From a checkpoint of a small transformer trained on Wikipedia.
Size: 23 layers, width 192, 6 heads of 32, MLP 768 tanh GELU, vocabulary 6480, 11.5M parameters.
Architecture: LayerNorm before each block, biases, tied embeddings.
Training: a variant of SOAP for these matrices, 421M tokens.
Each number is 128 + 32 x the weight over its row's rms, rounded and kept within 0 to 255. Layers, rows and columns count from 0. The size above them is the row's rms in percent of the matrix's.

# layer 18 MLP down (transposed), 768x192, rms 0.195, rows 684-719, columns 0-95
size [ 84  83  98  98 107 105 101 108  82  86 103  92 101 101  85 102  94 105 121 100 103 116 116 101 100  98  95  97 107  90  98 100  88 109 104  85]
[[127 140 119 138 151 128 111 120 124 142 131 188 145 139 162 131 170  94  97 174 156 128 159  89 102 117 149  92 150 151 122 131 109 130 114  87 132 133 166 165  83 163 140  88 131 100 190 174  94 150 115 145 128 213  93 121  89  74  83  93  95 157 133  95 117 106 130 168 156  93 188 135 118 159 115 118  86 109 150 149 128 143 170 115 121 143 173 130 145  92  89  86 160 190 108 134]
 [ 80 115  97 123 147 191  92 118 157 178 142 186 131  83 125 105 114 104  92 185 116 147 151 126 133 107  86 157 100  83 130 148 139 115 157 104 163 145 104 120 148  92 163 106  40 163 160 148 162 138 123  96 100 120 158 102  70 115  72 154 137 108 104 142 193 170 105 156 117 195 170 118  95 136 113  92 120 180 148 120 153 143 113 127  75 101 116 126 156 175 181 133 126 105 134 192]
 [130 106 135 111 183 101 197  91  88 122 131 104 133  99  97 105 121 118 113  75  84 115 125 123 124  98 127 117 141 166 140  75 116  84 147 161 125 151 122 134 109 109 117 111  76 152 169 170 121 146 109 138 100 132  82 157 168 179  64 129  94  74  82  42 125 151 128 132  43 114 173 184 173  65 172 161 128 119 170 130  88 166 166  89 135 160  85 103 118  90 103 126 154 174 163 200]
 [ 98 102 124 163 166 106 105 140  96  93 212 136 143 103 142 126 125 180 137 136 111 141 128 105 124  98 128 130 150 128 140 141 129 157  95 160 139 116 116 107 110 112 160  97  86 168 170 124 170 162 111 175  66 154 130  88 123  86 164 158 154 142 113 101 112 145 146 111 158 234 181 137 157 133 192  92 162 171  67 100 134 188 132 110 187 101 112 169 138 151 124  85 141 184 144 124]
 [125 144  68 177 112 126 156 172 158 198 137  89 205 123  94 136  94 169 131 130 106 118  85  98 102  89 101 135  80 105 137 125 144 132 170 167 128  91 129  70 148 177  80  90 100 131 166  91  98 120  84 100 176  97 162  66 133 154 127 125 108  79 146 127 121 123 126 192 133 170 147  87  90  54 124 178  95 154 149 103  97 118 104 122 118 110  64 116 143 106 108 102 131 141 139 159]
 [122 122 146 100 127 146 169  63 194 114 152 157 110 142 110 130 137 107 165  93 153 118 111 159 125  82 109 143 128 113 105 118 109 186 131 151 174  91 105 124 134 160 120 184 143 138 117  70 142 183 120  90  74 106 118 183 135 138 172 105 142 151 181 139 152 137 122  66 104 156 154 106 106  84 107 126 147  59 170 122  73 138 123 161 183 119 171 172 119 189 127 103 128 121 123 190]
 [ 82  99 169 141 132  90 107  98 103 154 122 112 104 113 210 141 103 153 109 142 130 118 129 103 163 168 106 108 130  87  94 136 160 153 133  76 127 114 182 130 192  99 117 166 122 146 132 135 112 124 134 193 130 147 143 100 128  97 107 126 157 147 154 139 180 140 121 150  93 132 110 140  98 149 170 129  95  99 120 120 113 108  77  50 121 103 155 105 127 143 124  47 115 122 145 154]
 [149 185 143 161 160  49 119 135 139  93  87 132 171 159  96  69 108 136 230 160  82 108  95 213 138 118 122 134 145 107 120  87 103 157 116 121 157 144 140 198 147 159 133 123 121 170  95 173 162 152  87 135 112 102 114 176  73 163 190 146 111  84 109 173 111 129  96 178  97 164 140 182 111  90 103 155 105 118 150 128 120 149 161 143 149 159 108  82 160  98 117 123 109  66 112 180]
 [163 162 135  95 167 133 119 177 123 135 131 110 106 153 161  76 105 136 178 132 120 166  90 143 184 143  97 112 150 128  65 124 190 125 115 147 115 174 135 129 153 151 142 116 111  47 123 108 164 190 130 118 152 129 118 171 150 141 139 122 129 137 114 156 128 102 111 127 109 114 152 145 125 165 185 184  77 157  81  72 159 160 126  80 148 137 130 144 137  66 123 131 152  69  64 132]
 [108 101 113 172 114 103 186 200  75 156 129  89 148 108 116  91  87 110  93 136 156 144 122 146 103 132 104 125  95 134 135 161 131  92 101 153 108 119 126  87 131 171 127 137  57  99 132 121  75 139 153 122  71 150 126 114  93 112 110 127 109 178 110 121 139 142 162 160 107  92 152 154 144 164 151 116 178 168 119  69 116 116 120 187 146  79 145  82  85 143 190 133 110 108 120 137]
 [121 100 139 128 148 108 141  98 136 142 110 176 148  71 142 139  99 107  83 119 109 128 125  61 144 146  67 103 141 128 102 151 122 131 106 169 134 105 128 133 166 115 123 152  86 165 154 111  96  89 108 195 115 129 170 117 136 182 126 143  83 158 153 189 119 206 121 113 135  94 142 195 121  77  68 126 151 105 138 184 119 110 160 124 101  99 125 108 104 102  84 121 118 179 152 134]
 [202  93 139 129 134 155 157 155 122 131 145 199 106 100 120 129 127  98 111  95  71 133 107  89  62 132 172 145 109 117 196  93  78 180 146 130 121 117 185 158 119 156 112 129 135 136 102 114 106 129  80  91 134 103 129 123 137 130 114 106 154 146  93 162  67 114  80 176 110 106 127 135 124  88 139 117 118 100 134 122 175 154 111 123  90 144  98 184 109 139 137 172 113 163 153 109]
 [141 129 110 217 111  81 160  89 169 162 110  80 114 119 134 153 109 167 132 126  73 156 118  85 189 164  98 108 154 134 132 153  90 143 150 125 111  97 112 122 130  86  96 112 162 170 123  89 168 125  24 153  99 151 173 106 124 179 138 111 144 131  69 156 142  94 167 121 168 122 160 118 105 175 112 105 151 133  82 171 116 155 110  41 185 131 102 134 142 130 154 142 143 154 121 138]
 [128 124 110 114 220  89  50  84  75 125  98  83 126 156  93 151 132 144  68 132 143 129 137 132 145 136 106  91  97  98 138  99 122 122  99 141 110 117 141 121 114 115 137  85 127  95 145 112 107 134 189 111 167 104 104 111  70 128 135 121 112 149  81  91 143 137 179 169 121 114 161  68 185 142 143  78 126 122 124 146 147  96  91 142 160 105 139 129 151 103 193 166  84 123  93 128]
 [167 134 106 130  92 125 126  80 174 145  74  76 144 105 109 156 143 119 131  78  86 103 119 157  56 157 161 142 108 131 153 105 128  77 145 113  85 159 200 206 138 108 151 159 129 179 115 117  94 131 120 153 136 112 157 100 113 136 152  92 110  78 183 131 123 132 137  42 129  93 123  90  95 142 104  84 113 108 172 140  98 130 130 141  82 118 126 143 101 188 135  90 131  79 134 130]
 [119  97 115 144 149 140 148 105 102  86 135 134 113 137 125 154 103 179 131  91 120 176 103 175 150 140 106 128 126 111  48 103 115 150 127  95 156 131 136 111 129 165 104  86 156 105 147 123 103  72 100 142 149 157  91  95 158 153 149 155 192 142 172 140  79  71 124  63 158 144  80  59 126  95 138 122 136 138 141  84 131 100 117 161 101 125 167 140 153 131 117 135 146 137 116 173]
 [169  44 149  71 125  90 164 168 113 176  98 104  71 140 136 138 177 111 167 122 155  87 107 100  49  99 127 152 114 154  91  79 110 150 126 103  74 134 136 169 118 123  89 114 129  97 104 111 143 150 197 115 122  85 168 131 154 100 127 127 119 111 108 114 176 152 174  78 159 132 113 136 144 154 127 108 117  94 171 128 110 108 142  94  96 141 171 140 115 107 160 162 140 126 134 101]
 [116 137 116 103  99 134 141 107  73 148 112 118  80  93 125  71  66 159 165 139  67 129 114 108 107 153 153 120 142 215 150 125 155 103 146 219 157  54 175 152  69 161 109 131 123  99 161 166 176 107 121 131  85 107 158 155 161 125  83 130 146 102 131 113 130 180 150 125 180  84 140 169 112 141 142 153 126 118 111 145 145 140 165 146 175  94 155 132 106 118 139 103 132 171 113 151]
 [164 146  97 100 127 150  84 124 131  75 102  98 101  89 113 133 192 125  82 135 137 113 122  87 158 129 106 169 171 108 108  89 109 160 171 119 119  87 143 163 125 140  81  40  74 153 150 123 174  99 174 155 144 154  72 106 114 114 164 145 120 165 123 123  98 142  69  98 117 147 126 151 169 119  68 112 116 147 110 149 176 155 128 194 159 157 159  98 203 126 126 192 159 111 114 117]
 [141 160 147 126 143 136  79 101 174 141 129 154 135 109 113 134 140  97 131 148 149  90 140 122 103 119 119 150 102 192 175 173 155 134  90 167 140 193  73 111 158 105  82 133  91 154  59 115 177 158 128 147 176  91 172  96 215 142 160 135 101 149 103 144 108  71  81 135 110 114 150 111 148 117 113 115 129  61 109  98 126 136 158 114 107 207 110 184 136 134 146 110  83 154 160 118]
 [ 89  87  45 116 122 118 138 142 130 106 161 131 147 153 138 149 115 142 137 131 135 133  82 104 114 154 113 127 146 130  96 125 111 165 116 121 158 132 162  99 145 123 133 133 137 141 168  85 144 142 125 140 197  81 150  71 127 176  96 116  84 143  83 139 131 168  94 128 114  95  69 130 140 136 107 113 111 119 111 171 104  97 144 140 145 189 178  86 142 129  77 102 182  86 114 146]
 [161 185  52 102 166 108 116 192  96 129 111  69 151 163 128 136 178 176 132 143 116 137 165 108 130 159 157 137 189 113  99 155 133 134 160 128 138 106 177 211  91  81 120 141 157  79 105 140 156  75 153 148  68 117  81  83 106 103 167 134  89 106 104 104 106  48 120 152 120 124 102 113  89 115 144  70 128 107 144 159 153 113 157 138 111 128 171 115 176 139  94 145 123 120 178 183]
 [185 106 136 110 160 117 140  77 176  26 165 103 147 138 158 130 139 119 126 125 130 152 141 138 157 126 148 104  98 133 166 124 105 147 127 143 153 153  71 103  88 132 125 157 127 174  88 116 215  41 122 130 100 147 116 125 104 181 114 179 113 113 146 109 154 133  92 116 128 145 140 180 119 128 150 106 154 100  90 106 170 138 130 159  68 161 145 154 139  87 128 154 142 137 135 135]
 [144 143  97 112 110 172  95 100 171 126 160 117 135 181 151  78  99 145 119 115 145  69 110 159 149  78  98  88 155  81 107 125  62  57  89  83 113 100 125 129 160 153 116  39 140 173  61 102 150  94  94 202  82 100 140  80 138 122 142 140 138  98 126 124 107 154  96  93 101 127  81  89 139  93 106  58 132 147 157 144  99 104  83 121 145 107 128 129 134 142 133 120 132 155 108 108]
 [128 115 108 145 150 146 164 144 141 163  84 120 124 110 115 123 120 142 172 181  92 145 114  98 222  91 157 159 196 101 133  72 104 162 109 106 141 111 175 119 105 143 115 114 110 166 170 141 135 158 152 187 116 111 131 164 141  64 188  74 144 165  85 129 130  83 131 126 145 159 168 184 106 151 130 133 157  21 140 129 138 112  96 111 131 165  93  80 169 135  87 179  78 128 177 167]
 [216 179 164 103  58 135 143  83 127 108 155 157 161 118 132 130 146 145 113 103 164 203 152 131  80 186 130 119 109 176 118 119 124 115 117 118  43  80 157 127 145 131 131 133 142 170 141 109  42  85 133 118 134 160 150 159 132  60 111 171 121 127 163 150 134 112 188  90  71 108 152 129 126 125 194 125 117 137 129 135 163 120 141  97 192 115 172 113 148  91 154  70 117 114 140  84]
 [138 145 166 152 126 112 106 146 121 104  92  97 130 113 184 110 118 135 108 193 148  83 137  94 108 130 158 116  80  97 153 118  92 130 113 125  91 128 137 111 160 147 101 150 121 138 125 216  77 129 177 120  53 141 131 106 156 111 133  62 173 109  80 116 169 159 153  97 118 158 154 110 143  74  72 151 135 108  55 138 117 149 105 151  65 147 114  71 115 131 181 105 148 163 199 163]
 [106 106 160 141 145 149 162 123 148 101 107 119 189 172  80 147 129 199 198 135 192  86  74 146 111  91 117 122  69 140  97 171 163 169 145  98 172 104 137 106 108 176 124 161 170 146 135  64  84 160 111 133 107 135 141 104 106 141 139  63 171 141  88 116 156 148 132 128 152 121  59 177 194 188 107 109 174 124 140 139  94 205 139 154 155  88 142 106  66  81 138 155 142 133 144 141]
 [161 175 168  83 164 159 125 145  95 135 116 120 143 146 159 139  90 194 139 166 130  93 129 118  91 117 100 129 136 120 158 101  84 119 149 112 130  90 135 104 158 211 139 177 123 150 154 131  67 101  95  89 153 169 113 124 130  80 132  82 129 168 116 111  98 113 137 135 154  38 138 113 190 126 145  99  97 156 126  89 178 180 161 156 121 123 115 160 128 158  45 125 124  97 132 156]
 [187 115 146 181 121 118 120  80 114 155 150 163 101 116 165 116 134 193 134  87 134 147 108 110  97 121 151 142 116 123 100 125 106  96 135 134 128 137 133 177 103 146 141  87 151  74 122 179  61 108 146 132 133 106 193 166 155  97 136 136 100 130 146 120 130 153 175 194 123 152 127 155 142 136 139  85 195 157 111 107 153  82 164 102 107  99 149 112 123 153  82 171  76 106 110  99]
 [112 103 105 150 151  90 148  92 122 117 146 144 153  89 151 102 158  99 162 130 124 115 177 140  83  75 214 161 154 122 119 177 173 133 152 144  88  85  58 137 223 118  88 154 108  86 128 109  87  77 144  58 161 146 123 131  99 124 111  72  70  95  34 126 138 143 157 117  69 162 138 180 123 145 125 109 117 110 146 118 186 124  71 129  80 125 108 106 168 125 120 117 124 134 175 120]
 [ 84 138 130 166 166 172 164 147  85  71 150  86  84 139 160 152 201 132 109  83 139 171 137 115 152 110  99 133 128 139  90 178 145 110  56 113  91 138 136 193 181  91 152 167 180 130  72  63 132 167 155 151 158 139 170  88 158 115 133 171 116 104 112 145 168 100 139 118 142 126  87  55 128  91  82 117 109  75  97 123 136  65 149  87 157 127 177  90  58 128 124 108 138  94 150 136]
 [147 151 159 157  83 115 106 172 108  66 153 144 137 148  88 133 172 106 125 148 147 133  39 157 109 141 170 155 190 150 154 144 141  93 103 110 160 138 231 101 129 168  75 144  90 100 119 164 130 125 169 187 128 184 137 176  93 117 178 179 144 170 136  96 163 133 139 113 151 174 112  96 142 151 121 148 148 170  85 132 112  99 158 135 118 130  78 135 152 197  89  71 102 139 148 126]
 [160 150 148 159 129 152 143 182 120 141  93 157 109  77 172 205  58 112 154 164  88 139 143 134  70 125  92 129 128 129 134 136 145 108 136 103  63  95 103 148  95 122  87 199 135  98  93 112 167 161 102 168 121 112 119  99 105  82  78 142 180 136  83 115 137 117 142 106 161 125 170 132  56 112 185 151 192 132 137 171 164 108 186  97 151 148  98 116 129 121 139 110 123 172 123 127]
 [102  92 128 123  91 142 159 126 165 168 148 145 129 129 181 155 108 171 113 161 154 153 119 119  93 144 183  95 131 131 108 164 158 130 148 198 136 140  72 131  83  70 118 150 127 104  95 167 122 146 108 138 143  97  76 121 154 145 188 135  84 129 146 173 125 160 132 179 161 151  85 100  59 120 135 104 104 142 151 131 129 123 141  96 130 101 100  77 140 163 119  88  30 157 145 159]
 [143 147 162 128 109 109 140  99 129 109 142 142  69 160 106 163 153 136 136  68  94 131 130 104 137  97 170  90 154 158 120 140 124  99 148 174 165 163 136 130  92 158 123 146 153  67 143 174 106 178 110  90 134 109 149 169 107 171 142  81 142 167 149 124 139 116 109 172 134 156  62 110 114 149 171 139 158 204 125 151 144 103 144 130 115 154 177 147 152 151  67 115 111 143 153  58]]
# layer 18 MLP up, 768x192, rms 0.18, rows 685-720, columns 0-95
size [ 98 102 105 104 105 103 107  97 105 101  94  98  94  97  99 103 105 103 101 101 105 105 103 101  97  98  93 100  96  92  98  91 106 102  91  99]
[[130 177 137 192 146 152 150 145 104  84 161  67 172 149 105  96  82 176 138 147 108 110 135 120 149  82 141 118 133  87 123 149 130  93 135 186  66 151 115 131 145  78 115 177 125  82 120  46 118 139 161 161 180 104  88 143 134 130 137 145 139 183  88 111 122  75 120  86 100  93 154 131 139 159 146 105 111 107  90 181 115 119 122 162 156  86 162 184  85  90 162 145 181 119 167  78]
 [138 149 111  98 118 134  77 183 134 152  63 117 144 105 144 139 150 114 118 136 105 155  64  89 122 108 145 115 160 102 107 156  97 171 132  72 111 143 121 156 168 156 109 132  88  85 147 140 157 127 120 146 129  84 162 124 162  87 112 119 151 129 194 107 125  72 149  94 122 131  71 102  80 121 133 120 140 146  69  90 139  86  67 156 120  98 180  96  96 142  88 105 101  98 158 107]
 [131 123 168 137  64 115 158 136 135  97 119 140 124  78  98 140 113 162 142 175  69 132 179 130 147 127 126 127 122 100 110 107 154 114 150 111 133 110 113 140 177 188 141  68 124 111 152 130 149  97 193 164  91 116  84 108 137 130 130 115 143 170  82 115 163  98 142 120  91  95 104 177 153 150 165 194 142  88 135 171 180 143  63 120 140 176 147 212 109 171 109 136  53 204 138 114]
 [108 151 173  96 183 132 112  99 160 105 144 120 135 125 141 114  93 124 126 140 156 139 144 140 115  70 121 103 146 141 170 146  79 117 146 118 177 202 125  91 116 170 105 168 126 130 120 123 130 132 135 136 134 167 136 175 140  57  73 147 140 165  72 131 103 143 115  44 152 134 154 218 130 107 144 124 198 112 137 162 146 127 115 150  69 168 156 166 154 129 141 176 122 100 114 155]
 [141  87 155 125 159  91  77 167  63 173 174 127 181 126 150 143 112  74 101  67 124 130 146 133 130 143 149 144 133 168 131  89 106 112 109 109 133 190 167 117 177 111 139 118 129  60 131 169 135 100 111 121 103 123  73 136 156 110  92  94 117 131 145 137 143  61 131 149 127 118  99 102  86 120  74 207 105 174 146 115 145 150 108 153 159 142 161 108 155 151  96 137 169 155 151 106]
 [137 216 107 137 109 145 100 136 114 127  88 117 133  95 113 133 127 122 105 139 171 125 165 187 198 135  89 136  92  86 135 132 100 164 165 174 117 161  83  79  61 184 147 146 164 147 168 138 103 100 119 187  83 131 142 108  81  66 110 126 127 171  65 109  94 160 176 123 103 187 100 138 127  80 133  98 100  80 136 156 128 173 129 127 123 144 129 145 120 115 193  98 116 124 149 192]
 [131 157 119 173 159 161  98 108 176 115  97 125 141 146 108  97 129  91 110 188 118  81  52 129 207 149 104 156 107 121  89 188 147 167 123 155 143  88 105 100 165 162 124 146 124 112 147 124 109 120 151  86 136 144 131 110 137 126 110 139 111 159 105  98 101  95 134 138 104 118 117 154 127 133 205 162  92 146 161 129  90 153  82 157 136 156  86 120 124 121  81 132 164 183 120  92]
 [121 119 154 106 119 129 146 112 147 115 190 159  75  96  62 136 124 110  41 107 128 112 128  69 155  81  95  85 148  92 174  65 104 109 149 127 116 126 116 157  92 108 143 153 115 137  95 144 143  53  64 158 143  80  98 161  88 118  42  94 121 155 118  88 114 156 168 115 129 108 149 147 137  80 166  83  98  92 162 171  80  83 148 147 169 124 188  98 121 127 147 154 174 143  94 106]
 [153 156 136 146 133 102 121 160 171 106 140  73 137  96 160 123 149 127 152 109 124 152 133  88 155 136 122  86 177 106  66 180 166 102 134 113 175 205 132 197  68 121 108 172 183 162 133  85 173 154 134 116 133 164 120 128 141 140  80 115 171 101 127 152  81 141 124 165 101 174 116 115 128 125  90 140  83 101 101 145 145 139 130 137 152 148 123 126 186 150 186 152 139  83 162  52]
 [ 89 151 111 151 160  84  76 109 139 109 158 124 135 135 132 130 137 130 157 149 162  98 123 127 139  30 153 170  94 138 111 109  93  98 103 121 159 146  93 119 129 162  76  92 153 124 139 132  98 116  63  97 120 140 123  80 106 161 128 102 200  78  77 142  86  86 180 113 130 123 135 187 172 187 111 111 139 162  61 134  94  98 131 126  83 126 169 124  97 143 119  87 167 148 141 121]
 [ 63 133 156 134 125  99 177 146 176 116 160 173 100 112 129  86 165  87  87 156 170 142  90 152 178 114  97 118  99  83 112 122 176 160 169 129 115 143 112  80 158 171 162 135 114 128 149 190  91 119 117 182  98 194 148 125 143 156 137 159 116 158 110  89  68 172 159 140  60 149 153  78 173 132 144 130 112 125 153  84 135 139 152  85  91 126 135 109 141 193 150 147 127  83 125 140]
 [119 141  98 135 129 171 109 133 116 128 123  71 185 167 150 156 159  86 173  82 136 110 155 147 125 112 139 185 163 153 125 162 100 108 110 149 116 182  97 131 101  97 128 160 135 127  86 118 137 127 116 129 173 138  80 210 178 109  87 134  71  83 104 109 136 192  95 127  98 135 143  84 164  81 163 133 119 130 185 108 142 175 157 161 145 111  58  88 133 130 125 156 115 117 148 117]
 [ 93 201 138 122 153  99  70 139 118 165 182 102  97 140  78 144 159 146 129 136 109 131 153 131 176 153 130 115 133  95 174 138  81 163 130 149  81 128 142 108 120 123 100 142 120 135  75 124 158 134 174 121 167 109 168  84 164 152 147 100 112 180 132 154 117 188  81 107  79  86 172 107 159 182 155  62 109 132  75 142 118  51  82  98 136 189 167 118 143 127 156 168  94 120 139  70]
 [136 129 135 127 124 124 125 121 172 104 126 101 130 144  89 142 130 158 130 155  60 154 130 161  83  89 121  96 150 133 131 149 166 139 144  88 112 105  61  96 183 143 181 131 151 149 119 166 105 165 189 129  74 108 134 106 145 179  87 120 211 192 132  79 165 134 118 169  81 124 139 216 139 110 150 154 155 116 158 132 115  97 134  83 160  73 108 121 112 160 153 133  84 133 118 169]
 [133 168 159 137 128 107 120 214 134 156 112 158  97 120 105  68 145 118 124 153  85 108 142 133  97 117  67  68  78 107  62 198 211 120 140 143 161 135 138 180 101 145 152  90 172 133 139 124 103  83 106 127 128 114 140 111  94  74 104 158 146 112 107  77 160 144 180 164 114 116 142 187 185 154 184 133 159 138 105 161  97  97 201 129  99 135 145 116 165 143  91 106 145 127 172 131]
 [136 185 129 177 127 151  99 117  92  92  85  78 130 151 140 109 142 137  73 116 172 110 192 147  93 145 145 159 153  78 124 100 146 150 186 136 125 110  94 150 150 145 142 179 101 182 163 143 110  94  98 149 173 160  99  97 122  69 120 122 176 135  99 154 103 147  99 137 114 135 152 104 145  54  78 100 105  94  83 128 153 145 101  69 157 109  74  97 118 153 119 145 102  80 113 124]
 [105 150 162  94 128 116  28 144 158 167 166  90 188 133 115  94  80 151  90 136 132  79 249 131 132  83 112 120 117 114 177 132 133 125 102 122 168 106 115 110 197 137  68 111 137 185  86 162 114 127 142 103 121 121 125 169 133 102 113 130 178 113 139 134 137  75 140 158 105 170 171 158 196 140 167 118 141  98 126  73 150  91 115 128 139 105  77 164 124 139 121 134  97 184 148 143]
 [172  89 149 144 163 118 101 109 129 152 106 111 146  69  89 153 108 158 123 162 208 119  79 144 170 156 158 112 114  73 110 128 106 142 169 141 126 121 131 152 136  80 133  28  96 118 161  68 131 122 118 105 122 216 151  79 105 165 118 107 139 144 145  96 163 133 107 135 111  34 136 122 105 114 169 123 117 121  52 156 110 132 149 128 113 205 167 125 165 151 104 151  88 131 108 164]
 [119 122  98 145  86 121 189 151  64 125 143 144 127 169 146 160 135 136 142  87 151 129 115 162 139 127 105  94 113  79  88 118  97 112 184 103  73 133 116 147 131 156  96  92 144  36 143 143 128 120 140 157  56 105 122 119 121 144  49 119  90 153  81  99 104 163 136 122 122  80  84 150 101 174 145 116 101 161 148 118 111 129  57 192 110 106 154  82 110  98 106 110 176 136  89  76]
 [105 148 185 149 156 134 167 178 141 149 128 174 190 158 127  98 114 194  97 174 159 117 156 114 107 112 136 167 106 172 183 141 112 120 113 177 184 114  69 143  78 127 147 139 175 160 160 102 108 116 156 110 166 137  87 135 116 118 138 149 112 119 141 113 141  89 127 110 157 138 111 168 176 153 124  85 167 104 132  97 175 185 143 141  60 130 195 143 132  96 135  69  75 123 153 121]
 [111 146 148 143 134 137  80 126 121 149 137 116 133 127 128 131 139 133 144 138 216 148 144 146 119  86 110 153  89 123 118 147 119 137 146 172 110 122 164 144 156 132  84  39 164 154 146 133 119 129 156 161 171 112  68 108 130 104 114 106 136 148 130  87 144 126 150 157  75 122  93 157 112 129  97  91 148 144 128 117  57 205  55  82 102  91 106  76  48 137 124 143 145 148 118 132]
 [116 109 150 109 136  86 143 140 177 103  73  95 112 123 104 119 117 106 186 132  67  87  91 105  90 145  92 160 139  99 120 154  97 135  95 143 153 142 158  83 143 128  83 113 168 110 104 153 167  97 112 115 137 168 155 144 109 134  80 164  98  71  66 145 141 105 112 129 109 155 150 121  91 167 117 158 110 154 136 122 171 171  88 127 187  88 164  97 183 128 205 150 148 172 125 127]
 [120 179 103 148 172  88 109 164 104 157 131 103 155 118 158  77 118 102 161 160  64 153  93 143 180 127 150 158 150 165 130 168 215 177 138 136 106 177 163 112  83 137 128  65  96 134 144 157  79 180 128 102 124  93 111  98 111 119 121 214 145 114 124  70 132 147 159 107 139 116 127 125 131 140 152 172 157 160 140 118 150 134 124 118 143 115  81 119 117 136  75  94 131 127  67 157]
 [145 108 161 172  74 104 124 199 103 125 164  70 140  96 100 108 127 119 172 145  99 174  82 128 101 121 111 135 166 103 177 101 105  97 142 175 141 109 114 147  87  98 103 116 192 127 136 111 117 131  97  93 126  90 142 104 145  87 128 138 169 138 169  98 199 231 145 182 118 120  79 121 129 133 136  82 158  88  96 103 193  85 115 120  95 118  74 141 137 137 116 103 145  58 129 139]
 [ 37 106 117  97 122 120 147 181 151 190 123  76  82  86 157 109 108 103 144 123  78  81 110 137  74 131 118 172 109 161 144 193 159 104 132 144 161 143 181  92 111 121 117 131 199  82  76 161  72 122 130 160 114  72 122 144 140 128 114  94 143 115  87  89 178 103 110 151  88  87 165 112 117  76 130 152 116 145 124 138 138  97 111 118  95 149 128 162 150 154 118 158 189 104 114 136]
 [124 107 140 117 151 100 118 146  91 174 154 112 109 159 148 133 156 134 109 137 132 157 140 105 114  97 155 127 132 173  96 162 130  88  79 157 173 167 123 145 155  54 172  74 145 114 112 145 148 139 108 188  52  78 100 176  79 236 125 151 145 120 151  74 113 114 121 149 123  97 114 123 126 114 176 172 170  82 170  88  97 108 134 168 110 115  85 151 142 167 124 116  79  93  74 144]
 [187  98 194  93 146 102 102 161 160 150 124 119 125 123  98 114 102 122  92 217 122 150 160  95  99 150  92 128  98 149 144 142 150 147 148 160 169 133 129 110 116 103 117 112 174  80 159 112  75 151 165 150 101 107 146 113 149 117 111 168 137 134 137 194 144  90 111 126  69 136 134 131 114 145  96 175 157 163 134 144  94 112  92 186 153 113 128 119  66  70 167  78 141 151  71 152]
 [106 157 179 120 125 152 173 135 122 109 191 141  82 121  51  71 121  96 131 112 126 192 152 162  82 137 146 114 142 150 123 187 159 112 122 144  68 147 179 148  98  70 146 149 181 136 136  82 128 133 141 126 144 153 126 113 116 191 140  86  96  40  42  86 136 121 106 155 142 214 131 126 170  53 178 118 124  78 136 171 168  86  91 126 161 143 102 121 150  94 140 110  92 149 123 159]
 [208 152 141 118 112 156  61 200  81 140 105 165 149 143 148 171 145 119  95 173  94 114 110 137 126 171 112  98 139 103 112 139 127 186 106 134 115 127  94 118 165 168 113 121 111 146 134 128 144 137 107  75 145 117 153 146  91 105 150 152 111  83 113  75  95 154 204 108 143 119 137 137 125 123 116 125  65 120 155 219  89  95 161  84 139 104 125 162 129  72 104 132 157 106 116 214]
 [139 129 148 142 127 132 133 116  92 111 128  73 158 144 141 108  89 152 129 143 133 158 161  89 145 132  93 101  98 150 129 117 117  60 137 169 131 127 166 148 152 102 173 173 115 146 122 117  86 143 129 133 133 131 167  98 133 111 142  70 106 131 133 117 178 138 182  88 165  90 153 177  76 151 142  61  87 158 114  97 114 130 118 119  96 110 135 109  87 192 164 105  90 110 120 152]
 [108  56  30 158 110 146 124 153 126 218 165 140 144 130 104 200 161  79  86 135  83 128 111  77 143 143 113 127 124 176  93 169 142 134 189 125 169  90  70  93 183  68 140 115 141  75 139 135 116 159 153 130 132 178  98 147 121  59 143 150 176  81 143 117 159 208 122 166 139 160 156  79 138  93 183 122 110 154 169 170 100 137 133 233 135  90 121 112 164 124 136 116 161 141 113 136]
 [124 128  89  92 128 188 149 142 101 118  86 119 124 107 158 100 134 135 111  75  95 124 147  75 162 113  98 155 128 138 154  84 117 174 124 157  63  94 120 155 201  74 155  61 102 108  84 126 189 129 117  80 109  76 144  78 159 101 134  67 142  64  85 113  76  77 127  19 127 116 170 137 161 153 137 134 117 136 105 143 150 163 152 151 154 163  92 187 147 138 145 142  58 184 126 200]
 [128 162 184 155 129 119 131 105 143 148 143 177 136 129  71 161  91 164  59  81 185 118  98 193  66 121 140 137  97 195  79 150 170 125 168 131 109 123 129 116 112 120 134 141  50  80  69 155 112 150 164 136 168 145 156 169  93 118  63  34  64 145  80 110 134  89 145 184 145 149 129 166 126 184  96 106 126 133 130 120 135  85 120 170 151 124 108 167 153  73 147  99 101 120 171 110]
 [133 175 163 200 144 181 104 140 116 114 143 106 118 117  74 162 116 107 132  91 113  85  95 148 159 106 180 127  58 161 100 132 135 168 125 180 185 133 121 172  83 124 107 119 165 174 107  57 196 109 141  97 136 131 114 106 112 110 133 125 208 116 100 100 126 112 118 133 119 139 118 155 190 111  97 179 113 108 124 103  30 105 123 134 125 194 139 126 154 133 148 124 141 156 148 139]
 [147 112 156 153 130 107  95 147 125 105 162  86 114 100 152 144  83  50 144 149  89 104 101 107 119 168 127 104  91 166 138 156 114 152  96  99  66 105 140 113 153 118 114 148  95 142 122 119  92  73 116 160 194 161 143  91 164 147 138 167 115 103 122 172 137 178 107 165  90 134 150 197 151  96 178 140 106  46  76 139  85  92 103 126  66 181  64 124 126 159 135  65 120  80 103 124]
 [159 108 114 147 137 130 112 115 166 159 130 139  97  58 145 105 185 164 143 127 138 130 132 138 110 130 123 119 171 181 155 153  54 122 136 180 123 141 105  89 130 143 192 160  85 124 172 152 136 122 145 128 117  76 141 133  95 103 111 142 112 140 147  70 143 141  81 126 118 157 105  78 160 102 130 108 135  85  64 137  98 116  81 162  88 170 103 130 197  84  94  87  93 114 133 108]]